Part of a small language model's weights: 3 heads of 64 (1 for keys and values).
Each number is 500 + 50 x the weight over its row's rms, rounded and kept within 0 to 999. Layers, rows and columns count from 0. Numbers have three digits each. The size before them is the row's rms in percent of the matrix's.

# layer 2 MLP down, 192x512, rms 0.0542, rows 0-99, columns 64-127
092:520554512477491490478486448542482460571464571496491482513359463618508514440473498434576612447497477500485529585478457481548504477565460520549493538496467442508488520494524463530426474584484514
100:541505509437489428514468539481579557456422523517558552441361496475497446525490480553452621453588451461546514397475575489495505532580483462530596518521388573485486454363549547436524589580474541
096:479463478538541464461501532527444502496489493463483435460454468550543504559448450555507488500512475463587593429454552490563381479544534503487545529469496523412563465501538486524537526441559468
099:495493598625533577525579485445517570458420551504547517547503439460434541487468555506621564538482548489529615515535492621548442492479477495504476476482488512532533559436449450459469459548471528
097:405521521466521454475607541511561555458515400545486402590468496561505522469423535473493524495523593515526551552492508578455493527392405565514569388472369469435521541568495520451489548445528477
100:521507556558462532500392554508539527549547534495390462503484553406485497460529550447518557553590433540433561468518536476388509532489518599496513489454549490407613505467430524554496451550431439
100:478491504557605493550527567521540457487535403495396551556440488342515516463543381552592476562397495643481508497489548511496459595497511524543441483435502462518442528559486486517452519445520447
096:433563524528450533574486386466480520471570446482541448475447516490477467436469510507456524417592506539465492424435400430448482508450521506411573573401433590424477539537468490460545523490550504
107:485500476510413480518495519478504472460415424576479510418506516672463440573511466557479571439490559570547525546518505449508539486567570443505507478523528414503588513456485546432506522456555498
098:547630433541575558376536449469503466438569442526516453526532570438534488585607518447459477546438438472473559462554525533546597458458475689536465481380498556569506474475507454481419471445468549
098:563421452555475569534526499499557596550541474550399495487454501566532576477465472453482506413474572536514592413524490459422548485537594661563490493566532521527493577508513454501531502597473521
099:563514443486438475519540508476483497495448467535553488503481477555458482476509502584541503490537553444404441483516610450498534436493545473479451434555540487474404460447522463576593487502489470
102:554535417466477563482551474566476511453566506548562555574495526519484570581497463453542550477534482520495458544451449457514527478530577521418438480560499573538400468489425467457486482426540518
094:489569499515443534602535487503479566473533429579487489452561442477546526388543525478402438488527391609524401541496437537453415575480536480459549541497508518540476540522514439484442565595515511
099:547551464402481494530503556631454507515476495438459547571602445569497523508488517480511488465375551525534489475472564567477552607532513467488397544448577507501533527582501477448551445471511501
102:481429448537508386448529452533507539514449480508516506498533453493562518501462500480470520471448485379457564476475419564539434509464536470475512442528518490589508503547526457616513481572547475
094:496569500425478447491459399496492543503447562581543526485432525498489478476455490413490462516493555477484566585543534530483482432533574466471552571376440534486564477447515549490539438514509472
099:507432486435494466554444434505495556460464493503536539589494466480527466541534495548542477489474561512537580478524507530558496461391475389592453489435470492473460579468572543510531362497514457
097:417460489546450512477554495508470549675455417542427518556515504430514490491579527543494431555610489468482521489528537437497537543434405576479503447487370457491493467638548427513436592486462509
130:482479490458532473446536401475512408397508474481544496701494524559464568440505389515485484560571382521497556482469504594522492628582557498484485591482568471433506550536506526459548500500556471
098:518473461485445508575442438486472576462512510454490511417436464513476470371460467456481514518466435467477483463463512454457511555518496541534479631573480415542565431606458489502523552598491558
103:503532529462494514497565546490543391480436473517431422412480479417409509457531503502516470554509447483495514465489524482524566537549478550556545473539485543433382539478399475546572486408563478
098:509552519526458526614543510529598450432511537465541423559510511469580469453527540465462458479429444402557489506506478498516532509488447507526541558418442481402606518426641516387503487569494480
098:489512526563591540355444429454565466481480535451556471507490573488555500529505441532484486462430499572479510498609504568420559495561581466565542466498530490427521452476526456482606604500561461
098:438435484452461499419521508539565456435541452540450516447508472535572498524540494545444426500475521515533486503420475491490496390508508508512495517512543531450502476470459607517647423476434506
099:502462512500520424432443556506506425402552507478550405473550487534463541520449443403462481524412566398515511528466467521495469514424434420510413570488522451533441502483508445399457503504539521
104:514546554480554555473324496534454435518400506466466522471495511512539490553548445467570491518459524430481548437577460468464494509523490485533482534502434464521484515499541469508453512516535486
098:492508527527473595497456496382508482516520503524469535479473555544499518511456483546508564458528522580447573548520524529545370526526507498530576506534488494496462481478532516518557465551467553
108:440504445519625488425488515576530465484523485553414571456503519480561478531505515476519594529541497511476486480445517471545523551452433541565573509613458561491483527601492597552608493616568495
093:569565554632510500483449535511495469497449526489531487538485462519615437575588515586512459479463538460465473464454530552475487593476487500426423466613499450447619505520497522438491447532377519
102:588499448575528422502484519474513515444432529510518469512466478385483521464589516515463423502499475599448479472531540510542551515500460526482489515470569593433408468530569557599458453454556471
094:563479541562516487414497542525521410441427510452448589576399523468431490574548440418548437459478515486476505479474530534443488423480521498545470508452466450509441554452468548571597499470480444
099:528431446530670580493512571397490501505425457519457491481578555448488527420490449557510556462526465535526511395427433382386467531508527503507571535607417519514387554502431592559491473533341540
117:531551642505474535294546457549510447534513577504404423570482462493501493461558472547483567560519456480518513437501498444475514498562491612512518561549595475503494477458517561429495572546508569
096:511510489526533591497434430388433513580478497447551657501570499489401520449474492460498574479424483517518475498467542528518432509488513571512534593567459513548543502510517523470542530512540520
101:527506479429544464615546439433557427563505621499491490510470497366512464531605460472526471444524501524458543523492398533541515474450529560513450369539419444498438511518509414479514428493488538
108:451505435460521486449477491450485504462508559563564431486521533501443519499504477556526465481375526515440519507436487460485562558602541465543513532510539481463435568552450612532463457551476534
101:552535560522457384500544523598481544473529497505457465589477469525420535476393484500494530551473569548461504502499604512461491470505517462552468564480401474486467605538403510472505498475500493
098:589505543491476426536483545557546461563438500426500561411447485449467466583444495530440515529468479491511445489471630623538497466503477449522501483452418513448560512512583423430459600488428416
097:635529551588522510389586553501470481511450466485476553541458532468427471586450511616470552472499571467554485473565533491452535554408514441515501527458505499470483489478488508439558500432556440
102:446574541488390490397489494451398486491585518469519471550439589552429529560523483598554461497493499488495510454553505455400459456521446570591535510515541558557444499549523516552512468588505541
094:540470527517525537589490497444408564509488446510527485498417487492434509520601468595488504502535538542505519453473571463508504508459437614538434494475453484533528480503493500551383489538469582
097:491458470424455511455501545562607519501564538470442500444539489561407522473461446516542477578537562471547535448536471537579506463567447550581587471454602546571544526509518455580471429413481551
101:392492561562518439432448532557510553594543539527510668510474501515502467589428453425397519499339486545454511539491510531487564462520426564508511586620464558578482494577446487546508507399494507
101:403526571537527607444447529511468462573465562522624527462474409489448443517628476572538541506541423481505494547429397529472449569525501450499498501515589419586424488529516509474405500468608557
105:436532495521514436502466581588566561464461477501430523384526513666464459485501562429608475449426411456446474493489542573545524545512471529480478497488518481419502450491437435541540456592542464
104:593527476523417534525565492569443415498578385503545555506475513467349517478530507548603497411474441532528531392547488510555480617457554467503477485524375511508513462498505465573510571479485489
099:567492488533488496555444440395436501565488479460513549425448508506506492569595435461502494557498541464467516529440354499558485618449493544461437485363482491470514524488505439553498472532438512
098:576545566526509567446419462394481522516522421576491480548447488549516507567508522403569438455507530511513563509421455482505477536511491520541542490598498540546487575509568505547558516574457438
098:376498462504462532447452522521444577550484454552393513459496479513555542544584491461527491583546508472462514563511542487535468538450446440515561508552531411438367409463530573481517484502503490
098:456481495492489578463520578479543564585419543443486579513486535522432490460493471511466530498501524542515506534464393478450470461531472526498530478366503523489455431529559447412454571427507437
092:508489505517409522534526487482510529416503465501481529523469488462366456458445506481463543497445497544508619548446539555523448484500472552537608566591510507412479501492522431450475496356497457
099:439460485589662464446427506450534483451462511478461464528591492500532491504499515466497485494428478532537491530502520566469507506530388547554498482435585460495521569539553514461447517550509409
101:530412533502520586476531632587544437597520611555515563592579475405487464520462568539531508499512466429521421506493467533412509569509475418466420563569529429519407510551527489416593468462549516
103:511533395620477587503489509578546487476446470483398570381466477493540446499510439506418498458490535525471476484547528560413538503474461532430488510425418541477455460561612437511473588465379475
102:585406554429610494511437457514510524469439490489578489424513491444466499468583579529459471489540500523404611523534553466519539556452431468496444386484494572450465470491564488493479436428512486
098:561514407492441496496505458545473445556474611486464619452489525448525516586584444438504546557558438486468431505538595485531502562477665534478539522487421562507487517546408492465473475531555464
103:498523507439542462514430566498372516532391492490610442454490489431555500471450415498493454543500464465446515504540447418495455515416499442419539666542461440438527497486431495544497476481511523
098:494550429517500462519578481437476448517579474484636498490502538454525553473474548496436444471466587444504487555545555481498531386478482522543443628466514507536505527646555454516400502495474481
093:480524530426468532470489511520511556450504530497523496516475469462520524525446456467517450560598462456517440516516409480321478467466541581529518505477385428484610475493452534489538508454476439
094:529533445536540545522481491506476548487466506458375430425448537513487498467521558527493502414404470481402480562498517488480515478436574519448568564494480550534415499476491467556486530534526470
099:655478457569479495542567529510501503415555517493505535534544540419527478506520540458516453483434543560400478564399555436537582493451487494560511566492490451476491521579449523499560497471441529
104:525482545487469494510498525473362568454493505486521459521499511494467487517460485481482511495527560558435533589493481383498399405500569493546425505571487499585588513490497489441545550485456486
096:444484509566488450498453524509444456488473438535501515583524491484506472555433582410641534485478519492503603433450489464567469483505475595468427482404450497587625477490536515493431373581537473
097:489464491417548540447469452438476550479440481431536456450566551520447552439507462594495491556534529442432403463501538528532489511533452512465469463477478450627540473519406494596521554472503460
103:533391459475431517461475462456516499556507469429526478597411509558493521516502558596572559493545532555534483558490454443433349506451540536507460577533418509462443472527441598509589412442494474
095:509444576530480473441470532536477544480549497483452580518501491506443511532430514485515475525432467495488541493588517557538529542504518496493435509474438443548493528474528517594570503444452482
104:471511552501602452447478405587479486498554468504432523536485564447470484443493485457538411514526507505632515488486495429430491481531610514531516523476497509505445516469478510491585476531611498
096:484637614518523469596539592468475485556431502491419521535495484393549457417473416472482555474581517520447422481558373504493531390483490483505451464482423420416455473492529496483533515618461479
114:524573527580526455427622559575463510484518560500520530492535499507471526481596507443510576508546500521434528512556443453482556480491540584481597516501502521470544453427410556426474480406464529
090:612511536472536481476509457530545471437479575454402531480545507538519489408612470643490421564502394533454527468490522509569489516515541519461561450441443436544553530488502478584545461570538436
103:531467564588478507490361443584492511572546632520559514484459392430543504468560469449557498529408546396473470482490528469488448431491538486457468499447509464425450424493468476436498422519543541
096:538521576414435589497433552530477492393526499472572411428531538423466496561467446532498439530477486424428517456574486530427406609489528502493531480466448471454406535506519475360420519472524514
101:512503479479495485319547474484448530478507432497571503432519515381485449449523488540451409517551490501507460386494527496517482539531507528443513501510430547534469438521497451567514446477465559
103:554544584507597505485507437546497440533535500476494483511421565397471486552534547427484535531478503485498441496511462508547521524465539526459587531507536547534440474496439520489475498448546481
100:400424516532526486444551573521538471493449495516525403485538405545530487476480405514512438491491508431564500431559471499406474359490545442582471522506630522529558523448481455521512539371491576
106:518557431486481530529453574390514593531517480496440466556495447482487506490516485515455496520427536492492521516548466514549500570476586523527502419419490532474488476471508512463545439413517488
103:534507576561466486536377483536471534571509467511477417493422581612542469594547541493494467471538634412405509435494535443506467466508466453509588612488487481517437525540421501598436555524502497
113:381558476548463503565530565551455489457530504540549474483499492601458451470453538476450536473459516460423527419482592472630447457508444444474481615494539513571483489595508429457454477404441532
093:516486509467488606495533498574498488606593432512608481489534530495453478451506537503542496384505454442400405495465467419532439521467579525447594502543555434510577475512524583506491492469509511
101:464484497526480585413536613500505476575504521523525519449403512478559516512506521462417469489551475456605495498511486550501470489492497532526463518487545437534532490397593497486538530436497519
103:458500513541446444474485573489525458509429477456545528458419513582528469444347517514537514376521507517481476504465516584542528500455567413475498525522640453500549567507482469432503512525506550
112:497576550438470479571557452466509391479519578507514538507551501462565502397568541525473552465600437629569501497507419541548469479442481543485542407512421508502514507513503505541639531581527514
095:542505625470593478398524510593486463542441489514531608447444490414464476536496529617492396566536512460514501550486495573502467390478519511538465475516564425486493547464505540417576519471417473
100:565497596523429442421458437546486535439520488489556503559419474566443546529578474492591476342485454612449525461519529461458592574578573442518515526565504547566509466505516590419531466529515475
098:532423502603607543508535441499460432489445424470416500503528445474494482510558516579461504508468541528521402469457545426406488522487527511584525538577473540515541516369461470487459448551497566
096:479482456408541497512491510531577465410484521514529497556481416568427483490506441487513527523461542537536493489462519505449550461466470456485469483518503528531520465536443432534472500493507495
107:493473333501460516504498460520540464462553539511475548720452442501544467486462520572483510463458508527498479549471527523499505516477503490534578434504527551494483414603495418508531535558581546
101:470448522539414551515540515436450461535517514569501553518465514510522446490501477495552575446547577466571510577474512557517542496449525499534411463347443526531494489566426522474501561500525444
102:578535553454460522480463553583503462480554474431495418427512465560519565416522509557428525431476561493392485451469578561479509598542485458540411523519538531454556580597420584430508400416542466
103:535568394555456514642453428516562510372575569492464535460488431523483453530505570495510441602544427583370466499419465503411520452467534537480510552518427440439534480508552397531553523626468530
097:527541487553452541560542416504489406497543494467516495456499468473520528558478572457493474563505457428557511424477473494551581454449427486505524535499396540508490476499421475476615460409454499
098:455599461483544603433496523539475443600538509528542472463436539490491566438541433501531449503475536557600450513475489457474457510591500511577482480474565517398408564537555542401486491516535562
101:580447581404516475435564490456448398433493509498467486599448557535499551499440532433493491446471379486476511519517616457427509492514549509530553532499469510495516448429493495520505479433416527
101:465566550489468387583474476389547572517434561496586538522484411466596518503434534533442554524590607559548523497441486497563479489505531574395448489496538495530450469525503516483447487691486424
096:538547588498488553571472479522506520469504424541389479525535426389577496527408527567556520464531562499580496469520534400549540548513542431492471513522497454581539531383537629497558434479465446
101:456594546401468519520459508448433524472478547555433580542426463520440574540505499520531486490446421400530513426471576414431608579551462482550481543512535517519452520451522507443432512543523551
099:475508538553456494461457485490601506464516486476550544476497446523500504529478467508415544506467555455478506483474446623530467447449574490526473478464519401534426447515495468490525388461544613
099:486560491518461565453438528423571422525443537527521495513414489427518470560530502544631539468470502475527487526475495480568460491544485541452539448438532417549543516485471520478553630494454486
093:451454487461492604553448427430543442455670406519447524511526445521568496600455463496505397476456537516553483499522454546480569424437496557477486650437510475386484468534485459436587405446540594